{
  "num_hidden_layers": 8,
  "hidden_size": 768,
  "num_attention_heads": 8,
  "num_key_value_heads": 8,
  "head_dim": 96,
  "intermediate_size": 3072,
  "vocab_size": 8192,
  "hidden_act": "gelu",
  "norm": "layernorm",
  "norm_place": "pre",
  "norm_eps": 1e-05,
  "positions": "alibi",
  "qk_norm": false,
  "attn_scale": 0.102,
  "bias": "none",
  "tie_word_embeddings": true,
  "parallel_block": false,
  "init": "normal",
  "init_std_qkv": 0.0236,
  "init_std_o": 0.0059,
  "init_std_up": 0.0236,
  "init_std_down": 0.0059,
  "optimizer": "muon_variant",
  "learning_rate": 0.00916,
  "lr_mult_qkv": 0.5,
  "lr_mult_down": 0.7,
  "beta1": 0.9,
  "lr_head": 0.00288,
  "warmup_steps": 200,
  "schedule": "wsd",
  "decay_fraction": 0.627,
  "decay_shape": "linear",
  "final_lr_fraction": 0.0,
  "batch_tokens": [65536, 131072, 196608],
  "max_seq_len": 1024,
  "doc_mask": true,
  "train_tokens": 787100000,
  "max_steps": 6511,
  "dataset": "wikipedia_en"
}
Each number is 128 + 32 x the weight over its row's rms, rounded and kept within 0 to 255. Layers, rows and columns count from 0. The size above them is the row's rms in percent of the matrix's.

# layer 5 attention output (transposed), 768x768, rms 0.0614, rows 525-575, columns 432-479
size [111 107 102 109 101 107 111 104 109 111 112 111 115 107 107 109 106 100 104 110  99 113 110 102 104 112 108 103 111 106 112 109 109 116 111  99 109 111 109 105 110 105 113 111 112 111 109 116 103 112 109]
[[127 166 127  80 110 139 105 153 125  78  99 124 125 109 150  91 162 151 131 167 121 110 126  93 150 117 140 147 134 176 127 218  87 134  92 142 146 108 128 106 120  58 148 117  97 130  98 107]
 [172 129 120 164 162 121 199 135 109  66 159  86 103 179 112 195 171 138 167 217 104 114 154 106  65 112 168  85 104 176 133 144 115  85 123 122 162  93 159 115 167 151 157 165 116 110 149 182]
 [133 143 150 107  99 130 124 110 122 149 124 154  82 112 164 105 141 181 112 100 140 133 136  58  77  84 101 166 142 131  90 124 129  91 148 141 158 165 151 127 136 104 153 153 122  74 128 132]
 [165 141 125 143 116 185 160 122 127 113  70 156  72 156 133  77  97  89 142  85 108 103  93 179 198 171 110 127 163 145 192 136 202 143  73 135 125  92 132 116 145  95 200 118 140 111 162 110]
 [ 92 129  78 118  91  93  82 144 131 196  78 113 129 124 120 189 134 173 103 110 139 152 133 137 158 166 130  89 121 118 120 152  75 177 118 139 152 116 100 158 146 143 120  76  97 100 122 161]
 [ 78 155 105 141  94 118 186  95 108 160  62 108 167 125  89 180 124 123 141  66 133  93 125 114 120 182 160 198 112 120 130 120 103 161 205 180 146 119 115  83 226 123 146 135 155 142  91 123]
 [ 94 149 102 102  98 116 123 142 185 142 140 128 167 166 112 128 158 189  98 166 145 134 174 149 130 146 100 103  65 177 148 107  81 125  70 168 144  80 115  98 129 149 104 151 164 126  76 143]
 [147 138 158 134 155 125 157 160  99 116 106  84 147 115 176 130 160 148 185  61 118 228 139 157 126  84 126 130  76 107 151  78 201 170 138 152 167 145 128 137 104 132  89  91 104 128 150 146]
 [102 148 119 161 116  95 141 140 170  75  86 135 150 233 150 132 115 140 140 126 147 113 118  93  97 119 181  92 165 114 139 121 119  84 182 153 117  81 109 160 149 140 120 133 100 181 125 151]
 [115 157  81 100 138  82 102 132 182 177 183 141 188 146 157 140  90 162 130  84 109  45 140 119 123 123 110 139 123 187 122 106 119 167  48 133 182 133 112  62 202 135 123 111 126 167 122 128]
 [ 81 124 110 107 168 101 160 146  89 114 108 132 173  96  89 119 106 193 143 170 137 131 103 145 203 182 115 111 132  97  95 163 170 120 126 162 156 148 131  91 144 101 103 145 214 152 149 166]
 [145 143 137 162 168 111 135 147 138 152 171 118 132 184 112 170  45 140 129 175  86  65 199 146 101 111 137 127  89 111 148  72  86 114 150 103 102 137 128  82 105 146 147  63 109 136 102 123]
 [107 107  82 128 112 180  97 101 106 157 122 106 116 164  43 154 166 116  85  82 124 102 160  88 109 128 134 113 150 165  68 132 175  98  72 108  90 113 121  82 142 109 102 141 137  77 153 117]
 [176 150 112 115  73  74  99  85 151 148 126 119  79  94 145 111 128 124 173 104 163  98  95 161 122 165 137 105 167 151 141 143 150 166 143 168 139 118 115 101  62 144  87  76 128 173 101 145]
 [ 93 100  81  89 110 125  72 115 126 131 119 140 127 225 177 111 185 113 126 153 100  79 149 143  66 156  84 140 101 166 153 130 182 124 137 166 111 128 157 154  38 130 155 105  79 144 127 143]
 [104 114 127 128 116 155 114 137  96 156 141 120 143 128 168 166  94 130 124 129 176  90 142  89 133 188 110  81 141  96 115 129 136 174 123 159  77 173 118 186 110 179 135 148 174 152  89 160]
 [ 72 181 128 154  85  95 178 121  93 126 172  80 120 147 100 161 118 114 136 120 122 143 111 171 154  92 136 126 138 118 151 137  88 107 123 150 129 112  96 136 110 121 121  73 130  92 158 146]
 [108 166 158 153 106 109 146 179  83  56 118 102 129 155 121 106  41 148 123 160  88 122 145 179 124  87 116 175 116 122 168 130  79 103 126 162  74 194  97 142 123 156 136 149 134  64 136 132]
 [142 219 179 111 126 111 127  70 108 126 115 120  82 161 127  81 164 198 108 154 142 172 171 109 150  74 134 111 125 121 117 130 163 119 142 132  99 139  83 109 130 166 184 170 140 187 174 130]
 [102  95  88 144 156  98 134 137 100 122 173 146 125 101  51  77 194 147  94 102 147 181 157 119 161 112 125 145 155  63 121 102  61 142 123 101 161 153 118 144 105 164  94 112 163  78 169 158]
 [ 47 137 160 127 149 141 170 165 141  78 116 119 200 130 138 130  73 113 105 110 129 111 134 140 123 123  60 122 123 134 143 142 130 106 120 131 147 172 149 128 169 141 121 134 112 145 136 121]
 [100 159 150 150  85 187 123 120 103 129 148 147  88 148 108 149 157 116 175 176 149 102 129 172 125 166 134 134  93 133 105  85 107 101 154 118 154 153 147  95 121  86 176 143 119 127 149 113]
 [161 126 157 132 143 112 131 153  88 118 137 124 192 166 169 127 139  75 100 154 118 125  65 215 151  90 137  58 191 130 197 132  81  70 119 153  73  94 159  93 158 113  77  61 116 103 145 105]
 [149  97 133 123 124 157  86 138 166  99 139 137 117  96 111 133 123 156 113 122  34  95  86 129 155 109 162 107 136 167 120 134  54 113 153  94  93 142 124 136  73 106 138 142 141 132  97 114]
 [159 101  91 108 145 150 187 148 158 159 143 115 150 127  99 181 142 125 103 127 173 132 100  84 160 158  89 125 117 118 135 139 151 125 117 104 174  79  84 111 111  81 125  96 162  80 147 131]
 [107 149 139 138  83 131 107 145 114 150 125  72 159 141 156 131 127  54 114  92 167 129 178 131  88 150 132 126 122 130 105 112 118 131 134 131 138 150 144  79 153 184 122 143 169 131  75 133]
 [119 112 122  89 132  95 135 165 171 216 131 155  72 133 102 132 108 149 156  67 159 141 120  95 141 148 104 150 107 193 142 116  72 161 163 124 158 146 130 190 136 132 141 125 177 176 122 134]
 [173 101 137 121 111 108  93 173 132 144  97 151 100 109 131 166 109 173 150 116 116 139 123  96 143 125 179 243 206 121 111 110 122 116 100 164 163 108 138 116 157 117 162  89 111 166 118  77]
 [ 97 133 127 135 144 131 124 112 104 129 129 166 160 136 168 101  95  75 129  81 120 100 134  71 117 123 112  86 127 111  51 117 190 138  87 145 122 164 113 169 131  70 126 135 153 191 177  96]
 [175  97  94 152 108 146 168 157  95  99 101  96 165  99 164 105  89  71 105  80 167 116 138 139 157 136 155  95  79 157  64 174 101 138 105 100 139 129 170 148 165 136 141 177 130 126 110 111]
 [127 202 147 131  70 148 135  82 134 116 112 100 113 133 113 124  93 104 161 100 132 143 138  90 157 152 121 136 125  97  62 168 108 140  83 121  60 113 142 173 129 101 109  99 132 100 151 147]
 [100  70 134 130 183 226  96 179 140 117 161 117 172 109 121 125 108  99 147 111  99 134 130  85  65 146 105 131 120 160 153 149 173 124 150 179 142 159 184 121 141  99  61 120 175 146 156 117]
 [185 138  38 128 111  90 154 146 114 139  84  58 168 138  93 148 127 138 152 114 123 135 166 106 112 124 100 113 129 115  93  84  76 197 124  83 109 126  54 153 129 146 205 143 165 120 111 137]
 [102  86 137 194 122 147 143 139 157 145 126 111 140 129 132 127 162  97 133 148 156 152 139  94  92 149 102 120 144 130 153 151 155 132 110 170  88 111 151 160 121 119 130 122  70 142 144 127]
 [114 138 116 140 127 113 167 165 143 150 111 147 134 158 116  93 112 162  92 141  96 104 159 130  81 118 171 150 168 151 175 110 101 103 149  93 148 144 188 152 152 110 133 124 107 110 132 145]
 [101 121 153 156  91 119  87 101 125 122 122  99 133 139 146 132 143 100 186 135 165 203  90  88  98 107 176  72 153 151 164 128 155  46 144 154  72 145 150  91  99 134 114 112 101 117  64 134]
 [ 92 111 155 194 200 116  84 104  94 127 166 135  95 182 129 150 164 146  96 153 162 122  87 139 143 230  90 119 129 142 127 105  95 148 142 116  87 158 158  78 179 135 104  90  92 118 117 127]
 [148 129 183 128  98 100 137 156  60 178 104 130 153  79 104 109  75 118 166  89 103 120 138 195 111 152  63 161 137 128  94 126 124 134 117 132 135 132 148 167 119  99 152 126 154  67 122 161]
 [136 155 107  74 122 128 123 135 164 134 170 119  89 129  24 106 154 124 183  69 165 157 140 186 209 136  79 112 127 145  97  99 140 132 183 131 105 136 143  76  93 174 136 194 123  75  26 163]
 [125 104 151 131 116 166 153 158 126 156 121  92 187 104 162 123 162 157 127  37  78 111 192 121 132 199  74 154 117 111 109 178 106 118 183 101  63 164 165 111  50  63 113 157 189  59  80 122]
 [171 120 156  98 161 154 111 136 137 155 156 106 102 142  86 135 148 155  79 205  36 161 159 118  94 132 110 200 121 142 172  59 128 112 190 104 101 162  90  87 145 160 136 138 125 173 156 175]
 [102 138 140 114 142 139 190 104  42  94  81  86 111 148 142 123 164 163 132 166 119 133  86  97 148 108 117 158  64 139 172 171 164 141  99 147 195 131 117 134  91 165 142 156  86 110 104  98]
 [126 118 118 169 124 176 134  99 124 135 111 116 138  97 138 131 118 155 129 147  65  99 100 104 123 111 129 170  92  99 170  75  94 145 128 162 109  72 133 135 150 179 115 171 135 125 162 151]
 [ 58  95 122 182  88 167 109  81 106 173 115 159 125 113 113 108  71  80 104 150 149  86 151 134 105  98 163 119  65 127  82 106 104 135 167 149 102 121 154 137 118 108 103  92  78 136 148  95]
 [128 156  89 167  71  74 178 117  84 118 117  53 105 123 113 131  76 162  96 137 116 102 134  85 146 128 144 174 155 160 191 120 160 118 114  82 102 146 120  48 117  88 111 176 139 122 146 152]
 [171 145 177 177 103 139  52 168 158 144 163 135 199 123 140 164 130  83 163 190 130 160 162 108  67 108 105 138 115 139 121 156 134 105 149 145 171 131 130  98 108 103  91 131 150  95  87 103]
 [153 132 156 116 116 112 209 144 103 117 124  96 141  85 159 154 122 149  61  91 123 144 162  96 135  80 126 178 123 176 112 145  86  83 175  55 147  92 176 112 132 163 101 162 141  89 116 155]
 [129 105 158 122  73 124 115  96 167 138 156  96 131 123 130 171  82 122 182  99 120 151 136 105 143 109 126 172 126 114 129 138 140 128 120 126 128 106 108 142 167 202 110 193 166 151 166  90]
 [210 134 127 112 102 133 151 121 138 148 123  85 112  54  98 157 137 183 174 114 121 107 175 168  88 201 142 156 109 104 143  99 203 168 117 167 162  66  60  93 144 167 130 161 150 180 126 196]
 [139 145 142 115 105 155 127 108 136 130  92 185 123 134 138 111 137 123 142 145 172 111  75 148  86  82  71 101 133 152 130 118 183 135 143 136  95  58 155 117 123 172  96 120 129 122 111 132]
 [143 125 134 183 140 125 191 171 108 148 148 164 150 115 114 117 160 175 124 114 137 104 169 121 117  92 157  84 136 143 115 104 162 188 102 199 152  73 161 149 114 128 139 115 176 109 150  95]]
# layer 5 attention value, 768x768, rms 0.0343, rows 526-575, columns 432-479
size [115 117 112 118 110 109 115 109 114 112 110 110 107 115 114 105 112 118 115 112 116 115 113 110 110 113 109 114 110 118 116 111 117 110 112 108 111 111 106 115 109 115 113 106 113 107 120 110 112 115]
[[154 136 164 114  84 107 176 144 137 105 143 130 161 104 152 114 111 167 136 172 133 187 161 154 182 185 146 107  94 154 121 165 124 141 181 130 110 131 121  78 135 127 120 116 102 147  84 101]
 [ 92 148 114  66 147 140  82 125 177 139 131  85 134 129 170  98 104 112 104 138  59 126 151 144 127 121 124 132  85 155 146 181 124 120 133 107  99 114  98 155 170 162 114 136 134 165 159 141]
 [116  93 154 114 100 114 115  94 123 120 123 127  95 108 143 132 152 126 127 149 234 131  88  39  51  93 153 172 109 139 131  79 134 164 118 126  63  98 134 131 104 119  83 206  97 113 135  75]
 [ 96 144  94 130 166 131  65 101 203  60 136  86 161 123  90 101 145 115 141 145  97 141 128 112 100  94  74 115 139 141 148 139 182 145 129 106 202 115 135 151 158 122 166 203 127 172 120 109]
 [137 122  74 161 139 122 106 100 111 189 131 129  82 167  99 137 140 159 109 148 119 126  72 119  44 168 102  88 178 158 138 128 109 103 108 102 121 130 113 103 153 103  93 165  99 136 146  93]
 [189 121 168 123 136 164 152 142 147 119 116  93  92 138  90 120  95 145  77 149 131 108 140 137 171 135 129 194 125 146 129  88 143 178 128 130 148 118 156 111 172 149 144  95  93 142 115 158]
 [158 137 153 175 145 182  84  86  93 102 125 125 108 152 122 123 131  90 147  94 110 162  97 204 139 197  62 111 216 122 119 168 112 145  94 148  90  73 165 221 157 118 104 149 178  96  81 150]
 [131 193 125 108  92 142  86 121 100 142 148 113 114 133 131 129 150 100  92 142 170 138 105 134 224 166 107 141 159 103  84 157 110  90 128 149 157  56 162 101 138  89  78 153  96 120 139 104]
 [141 121 130  96 147  99  74 130 202 120 170  80 130 117 167 126 124 130 147  82 167 135 150  98 124 209 164 144 120 132 123  86  87 122 131  96  49 183 122  85 123  72  94 169 113 133 104 115]
 [100 171 187 168  84 155  91 151 138 123  72 120 143 111 125 166 118 130 165 136  97 130 142 151 168 134 126 122 107 118 116  79 179 156 135 108 168 137 110 102 115 169 133 164 129 143 139 103]
 [132 114 181 156 151 103 108 216 151 127 118 101  75 102 118 105  55 163  88 102 191  82 160 105 149 143 148 146  86 178 152 106 132 125 143 128 137 144 114 167 123  67 114 155  87  94 202  84]
 [174 162 158 176 134 124 147 255 180 100 112 143 144  94  91 130 165 115 125  92 150 132 114 184 114 102 130 158 127 110 139 173 134 133 117  89 137 148 108 202 134 128 171 116 131 133  93 135]
 [106 132  61  87 182 103 116 148 167 141 162 176 149 117 121 153  98 115 122 140 132 130 121  60 153 144  93 163 104 100 182 138 116 130 169 161  63 112 132 135 129 108 149 155 128 173 118 144]
 [173 109 154 139 150 144 129 156 111 149 100 122 139 148  95 141 122 148 123 197 128 139 103 147 201 178 161 131 121 142 129 155  63 153 178 114 141  88 128 112  93 131 109 179 131 130 119 107]
 [ 98 102 143 122 164 141 172 117 178 117  87 182 131 157  70 139 126 112 150 116  18 195  94 116 170 170 137 150 115 114 111 145 199 112 133  76  89  92  81 142  65  89 194 119 122 147 159 134]
 [122 170  93 148 147 197 127 170 187 131 172  88 134 127 111  70 106 139 124 136 161 111 172 101 115 155 144 218 153 133 132 120 126 169 134  95 103 152 192 133 114  95 125 133 170 129  89  70]
 [153 150  55 119 111 161 138  94  89 181  84 148 117 131 127 142 122 124 134 164 119 170 162 108 133 135 171 150 159 147 150 143 141 143 112 157 169 104 120 166  89 104  93 130 134 161 144 146]
 [112 116 148  99 113 165 139 126 133 171 148  96 111 107 146 131 103 116  78 115 176  52 135 154 139 136  87 133 113 128 148 189 171 129 142 102 104  79 142 112 100  86 145 100 109  78 128 124]
 [148  59 131 142 143 163  97 127 107 153 123 150 124 144 205 133 118 143 109 138 141 159 135 124 134 125 126 115  77 124 114 167 253 159 152 165 126 139 132 115 104 136 177 165  73 145  85 125]
 [151 117 134 129  85 107 119 111 142 189 123 117  95 129 215  87 165 139 143 126 133  88 114 129 183 127 177 121 110 101 150  47 200 172 130 100 103 155 114  71 123 196 122 194 172 182 159 197]
 [166 107 111 157 148 128  83 138 157 131 144 138 116 134 125 111  88 185  84  97 155 145 124 137  64 133 125 233 145 147 174 160 120 135 105 161 125 159 140 156 122 126 137 122 141 116 168 151]
 [120 115 151  80 127  84 126 189 118 101 142 106 163  94 156 139 127 163 170 150 121  65 147 138  98 166 170 151  75 103  86 117 130 150 177 112 133  58 175 104 129  94 132 128  88 167 110 115]
 [177 154 135 172 109 150 103 118 123 118 108  73 117 141 136 154 157 115  88 136 162 170 199 122  74 128  50  91 131 114 146 152 175 123 101 144 119 120 109  88 156  91 104 153 128 133 127 118]
 [185 172 105 144  62 148  84 188 125 125 115 115 130  92 131 169  92  73 157  55 117 110 158 134 129 162 128 129 110 162 114  82  54 121 165 161 121 151  95 127 149 178 109 138 146 162 130 162]
 [111 156 157 215 121 127  89 162 135 124 116 140 137 134 128 104 124 166 127 110 109 152 136 114 142 108 118  97 121 126 125 197 155 113 158 109 100 113  68 100 144 123 130 159 136 168 171 120]
 [159 150 123  81 152 143 134 116 135 135 124 129 107 132 114 131  95 183 115 117 119  92 152 149 117 139  58 105 128 142 167 125 181 148 118 147  77  96 138 154 154 113  95 190  67 161 175 121]
 [126 131  92 119 176 105 138 128 138 139 123  92 140  99  97 122 121 135 143 152 113 149  95  77 137  96 158 139  75  98 103 122  80 163 133 155 160 187 118 194 161 126 118 153 126 142 123 130]
 [137 126 148  89  63 108 153 108 156 148  99 109 125 134 160 149 130 155 112 116 160  90  59  84 130  86 111 158 159 120 129  96 137 156 139 113  58 135 112 148  92  98  99  77 109 147  90  98]
 [ 58 167 141 184 127 124  91  78  74 166  61  95 116  91 172 128 113 118 190 112 100 122  91 220 144 179 154 197 109 116 130 111  93  55 126 183  69  92 101 127  63 150  81  71 129 143 127 139]
 [136 153 156 122 110 130 129 218 121  69 145 173 103 111 146 125 114 173 138 125  79  99 146 117  87 134 101  78 126 141 140 173 165 137 118  97 158  63 122  92 111  92  87 116  88 120 181 114]
 [100 176 120 170 100 103  87  92 124 156 171 146 130 130 112 146 123  76 105 121 133 111 102 123 166 140 159 193 115 138 139  85 142 130 142 104 153 134 146 158 107  98 126 143 163 146 148 123]
 [ 94 175 129 134 129  98 157 117 183 148 116 112 109 133 157 114 149  99 128 198 128 120 159 196 155 101 124 107 162 115 116 158  75 100 104 103 164  85 189 117 186 135 134 124 116 138 135 110]
 [ 74 159 111 117 128  88 132 121 136 147 205 121 107 137 143 104  89  88 124  98 115  92 137 222 151 160 140 118 221 124 130 139 146 117 134 101 151  86 123  68 168 112  92 129 154 137 129 127]
 [116 114 112 120 112 117 119 198 116 120 106  84  61  86  82  99 101  96 154 145 108  59 142 124  97 150 136 121 142 155 140  48 166 169 153  99 106 159 116  69 160 131 120 137 125 138 135 129]
 [139 100 152 106 109  96 132 127 100 124 135 113 119 154 157 158 121  86  91  88 143 137 166 154 188  87 117 127 117 131 141 120 108 139 179 165 141  97 146 144 137 119 135 139 152 184 143 144]
 [143 128 138 164 138 105 109 159 197 122 135 187 155 153  87 124 178 115 182 131 141  77 162 154  74 104 177 148 136 120 123 110 175 116 161 105 169 108 123 157 102  87 144 125 171 110  96 156]
 [133 146 159 141 103  82  89 152 110 112  91 140 105 164  68 134 113 155 174 112 138 122 137 164 104 157  88  62 154 133 164 124 103 106 146 158 153 138 144  73  89 148 169  83  81 147 113 124]
 [137  95 159 112 108 165 123 143 147  90 103 133  76 129 175 134  79 132 117 117  84 147 180  70 177 149 132 130  94 139 108 162 177 102  72  58 127  99 132 195 113 143 142 143  96  92 164 120]
 [155 123  71 145 117  99 119 122 130 180  82 141 113 104 135 145 110  56 140 141 152 132  90 123 128  89 160 139 143 154 136 102 126 126 151 114 137 157 105  72 138 172 106  83 149 114 150 162]
 [195 193 125 124 127 106 158 168 111 125 118 155 117 140 185 165 182 100 147 143 114 135 125 154 157 131 125 102 106 100 158 201 144 158 113 194  73  94 112 118 191 108 107 119 166  68 170 159]
 [166 177  86 174 191 196 136 126 197 141 122 177  80 114  96 116 113  82 145 181  60  90 142  92 164 121 134 126 153 112 132  36  74 120 146  61 131 195 115 177 142 119 182  77 156  65  47 173]
 [129 133 143 134 140 118 198 162  41 188 100  98  52 137 137 123 188 167 103  82 137 125 101  56 120 178 105 112 119 110 125 154 214 159 141 159 108 132 170 139  88  84 151 139 120 122 108 159]
 [ 83  62 152 161 142 123 150  78 124 142 147 104 125 154 131 161 131 129  92 147 159 149 181 117  62  84 150 147 166 110 127 122 152 134  92 125 139 112 126 131 126 110 170 166 155 170 143 141]
 [131 115  92 102 135  93 133 106 135 127 149 135 101 134 190 134 140 102 107 130 137 164 131 214 155 121 122 147 148 142 102  92 148 112 149 100 110 117 140 142 124 126 112  89 152 127 185 134]
 [159 171 167 117 142 113 163 103  87 143 100  93 198 150 149 144 136 121  95 116  58 164 182 143 191 141 174 189 126 161 133 117 149 143 101 130 102  93 109 157 137 175 115 124  98 168 132 102]
 [160 129 120  88  88 128 156 140 178 128 170 127 157 131 130 148 144 129 149  30 139  94 140 203 130 119 157 120 123 137 119 108 127 105 112 143 138 114 150 172 114 126 124  93 162 150 141 151]
 [119 147 144 134 102 106  99 135 146  92  97  92 117 133  80 117 124 107  96 162 206 209 158 178 178 118  93  53 120 138 158 114 161 111 132  98 148 183 154 120 161 145  98 100 131 111 129 113]
 [124 197 125 120 168 120  99 122 117 142 112 119 136  96 124  92 121 131 148 100  95 164 124 172 123 169 158 108 144 137 138 164 114 141  92 101 151 144 153 136 181 113 175 159 129 127 152 114]
 [103 160 110 162  67 126 102 150 116  72 150  86 115 167 162 128 163  99 182 126 119 180  89 120  73 123 104 116  87 127 125 161 182 149  97 139 136 174 132 171 141 124 164 144 143 117 179 133]
 [129 123 152 158 134  95 158 171  64 131 147  70  92 166 146  86 114 181  90 139  35 123 136 133 109 195  87 132 175 116 123 126 148 131 143 123 117 188 129  63 143 157 158 114 107  74  91 130]]
# layer 5 attention query, 768x768, rms 0.0362, rows 576-594, columns 432-479
size [100 105 105 104 104 112 110 105 108 105 106 107 104 107 103 105 108 104 106]
[[124 133 144 147 125 106 146  88 126 152 104 159  82 122 129 149  83 111 129 114 116 129 147 160 213 115 100 159 133 134 134 168  64 132 100  95 152 113  82 141 114 102 136 160 124  85 130 136]
 [155 101  78 132 151 131 154 150 137 138 150  78 141 154 116 118 153 127 217 129 145 179 111 153 201  82  82  72 134 123 170 183 213 106 108 132  90 184 146 121 123 225  96 125 151  96 121 110]
 [101 126 151 133 154 100 107 148 165 137 132 152 127 209  78 139 124  80 203 111 142 109 116 159 141 134 105 113 148  93 121  77 137 127  66 184 104 134 145 144  71 191 198 162 132 174 118 150]
 [162 121 114 200 108 140 126 105 114 140 151 140 173 140 121 137 103  99 116 167 145 146 110 126 140 131 162 151 125 175 143 155  76 147  98 159 116 172 198 131 126 132 142 121 164 112 209 122]
 [131 149 119 174 102 122 144 121 117 109 120 144 108  77 166 156 142  94  88 166 135 121 156 169 152 117  86 117  88 143 115 114 110  89 169 149 144 146 146 145 117 100 138 132 130 182 158 200]
 [170 143 102  80 114 151 164 127 117 149  79 167 153  55 137 151 114 140 160  80 119  84 142 101  74 121  74 155  42 102 118 103 113 152 181 131 154 124  77 129 173 162 117 156  75 122 145 108]
 [166 122 110 126 154 121 168 171 172 152  67 154  88  94 140 149  67 100 134  80 143 136 112 168  76 112 143 127 135  81 163 103 101 131 132 128 202 114 122 119 176 155 107 144 108 161 122  96]
 [159 128 115 144  80 135 163 135 187 188 123 116 158 170 178 101  88 107 167 142 132 190 136 142  98 138 129  97  91 160 172 132 146 132  78  97 116 121  62 157 140 120 137 151  58  70 112 117]
 [212 118 158 143 144  83 132 101  94 126 127 150 145 100 124 114 145 143 121 130 126 156 123 150 122 108 149 152 106 134 146 175 150 185  97  92 106  82 127 104 102 158 161  97 124 141 152 102]
 [136 110 131 134 119 101  87 117 143 145 158 115 120 102 155 167 119 125  64 157 163 143  81  63 130 128  80 111  83  96  59 206 167 127 113 133 190  73 125 175 113 120 108 122  79  84 130 162]
 [110 136  97 115  99 126 121 124  90 172 107  88 168 182 117 162 141 180 134 195  56 113 156 169  89 132  82 123 132 115 143 215  98 140 141 143  43 110 151 181 106  96 130 135 122 109 102  71]
 [ 93 112 161  97 146 124 177 134 127 131  76 146 153 138 125 103 108 160 174 150  93 159 135  95 125 107  90  98 151 174 190 117 146  79 152 118 109 110 120  93 149 133  92 117  82 117 118 101]
 [129 129 139 110  74 107 128  78 158 169 160 129 202  91 172 159  99 106 136  99 130  66  90 100  73  98 118 152 172 128 123  94 143 158 160 120 188 119 189 125 148 121 155 116 128 190  94 109]
 [157  94 141 158  97  92 111  80 127 133 183  97 152 123 160 129  97 141 124 107 136 108 138  88 176 117 121 136 140 169 146 157 167 118 138 117 110  76 161  88 122 114 124 107 104 146  79 144]
 [160 145 166 124 102 188 141 158 126 139 246  95 112 139 114 201 103 224 153 104  67 165 122 103  91  67 133 166 117 103 134 141 152 196  98 157 145 115  71  88 151 100 139 132 122 144 112 123]
 [126 132  88 197 115 147  83  67 108 136 170  91 146 145 144 115 132 100 115 103 122  69 134 114 158 124 112 134 113 144 138  98  82 125 129 137 134  79 104 120 124 127 141 108  73  62 150  85]
 [187 148 105  86 161 161 196 141 115 164  92  88 129  80 116  88 167  84 166 118  86 108 100 113 130 176 134 100 119 111  94 121 113  77 168  91 136  83 141 132 183  94 138  74 100 106 168 110]
 [ 94 155 149 129 164  93 165 139  81 144 127 132 165 116  73 127 120 147 154 126  96  93 121 162 150  93 117  95  95 160 125 145 140 112 163  82 147 173 178  69  91 107  95 169 128 184  74 140]
 [ 85 154  94 102 165 154  93  58  94 130 146 214  58 136 173 128 129 124 204 142 136 127 181 171 135 162 118 103  95  50  21 114 161 183 150 165 119 125 127  81 155 158 164 109 101 133 115 133]]
# layer 5 attention key, 768x768, rms 0.0358, rows 576-593, columns 432-479
size [101 107 105  96 104  96 101 105 107  94 100 102 100 110  99 101 103 107]
[[ 63 126 108 150 101 143 102 160 161 142 133 101 158 107 100 105 103 101 112  87 104  93 155  77 178 133  99 145 144 146 116 148 135 145  88  93 165 104  68 131 141  78 132 161 130 117 194 120]
 [ 87 150  71  72 133 113 158 170  53 139 116 147 183 140 174 113 127 119 161 123 148 100 190 142 112 155 122  85 102 158 173 123 126 141 162 125  41 166 170 118 142 156 138 186 165 138 165 167]
 [ 78  67  68 124  77  84 121 102 138 147 153 122 115 137  86 106 100 160 177 131  96  83 134  91 146 138 123  78 100 133 141 175 132 118 130 192 129 131 170 122  97 186 173 144  90 222  83 136]
 [105 120 149 109 102  78 125  67 104 147 184 134 154 175 145 125 112 126 136 154  75 117  96 177 141 134 145 123 137 153 196 154 125  99 114 116  85 134 155 104  99 119 130 139 133 148 112 182]
 [142 173  93 149 117 142 124 117 104 134  85 141 127 105 143 169 141 121 131 164 170 145 143 139 146  93 139 117 150 160 137 147  97 115 155 117 129 156 117 162 155  53 146 121 194 143 154 142]
 [148 158 120 116 102  92 113 107 121 114 134 151 144 104 143 127 147  94 194 116 140 153  93 153 108 166 126 157 103  89 175  94 182 112 164  84 116 123 153 155 109 101  82 110 110  40 139 115]
 [158 206 128 153 106 147 145 115 145 127  97 104 166 143 140 169 200  90  91 121 163  91 110 117 125 128 141 142 167  67 252 156 184 142 105 128 106 106  93 109 121 164  92 101  51 183 160 177]
 [224 137 116  84 100 158  98 164 161 127  74  85 110 140 185  79 120 159 161 105 105 109  98 138 185 113 132  99  98 138 159 132 155 177  35 166 113 158 111 133 116 110 107 128 105 129 114 122]
 [127 207 159 115  53  83 160 164 108 142 166 118 184  99 153 130 203 181 110 148 109 137 164 120 146 102 168 155 153 127 123 169 109 113 112 133 156 103 119  99 100  99 114 141 130 158 144 171]
 [101 107 123 130 109 119 177 116 172 140 154 126 155 164 162 137 163 124 125 158 123 150 101 105 161 140 137 117  61 187 155 130 174  91 186 118 194 172 135 162 132  98 106 118 114 103 144  93]
 [138  62 130  95 104 183 141 121 150 163 136 115 139 134 186 152 161 115 159 139  92 142 111  92  61 117 111 121 122 170 143 147 118 139 109  91  96 147 152  92 132  38  83  95 108  64 125 141]
 [103 140 124 111 120 128  73 155  72 132 124 144 123  67 163 133 114 124 112 118 153 132 108 168 124 131  96 132 165 156 196 145 109 133 132  59 150 183 127  86 110 107 148 132 104 129 132 137]
 [124 169 115 151 176  76 105 108 163 160 103 136 166 152 109 123 108  95 133 154  75 118 120 161 125 144  89 164 111 194 170 118 144 141 121 123 161 100 120 115 146 146  78 201 202 113  96 134]
 [134 120 136  94 131  96 141  77 186 146 111 113 126  95 118  43 161 188 116 129 109 145 139 140 156 173  90 138 147 128 169 103 110 117 108 107 110 144 131  83 105 106 136  92  92 118 109  24]
 [189  98 147 118 158 122  49 127 128 109 143  82  75 144  85 202 161 111 110  66 102 106 102  93 130  56 143 141 131  92 184 141 140 109 138 145 138 108 156 183 186 140  84 144 150 194 155 105]
 [ 58  99 139  75  94 142  67 128 148 169 178  74 117 119 169 101 149 131 168 131 125 155 139 157 137 139 154 131 105 133 142 130 104 101 130 118 120 150 106 126 138  85 210  74 136 125 147  73]
 [ 94 114  99 145 126 136 100 164 105 173  66  96 175  87  99 160 217 122  80 101 182 166  94 134  28 165 146 122 100  86  70 111 145 117 142 107 143 148 126 142 113  98 125 131 101 142 160 149]
 [134 120 184 129 149  63 124 114  74 158 157 139 115  92 126  58 126 122 137 147 139 197 101 177 183 170 112 127 180 144 101 153  78 164 128 148 195 142 122  93  89  93 124 184 158  97 133 142]]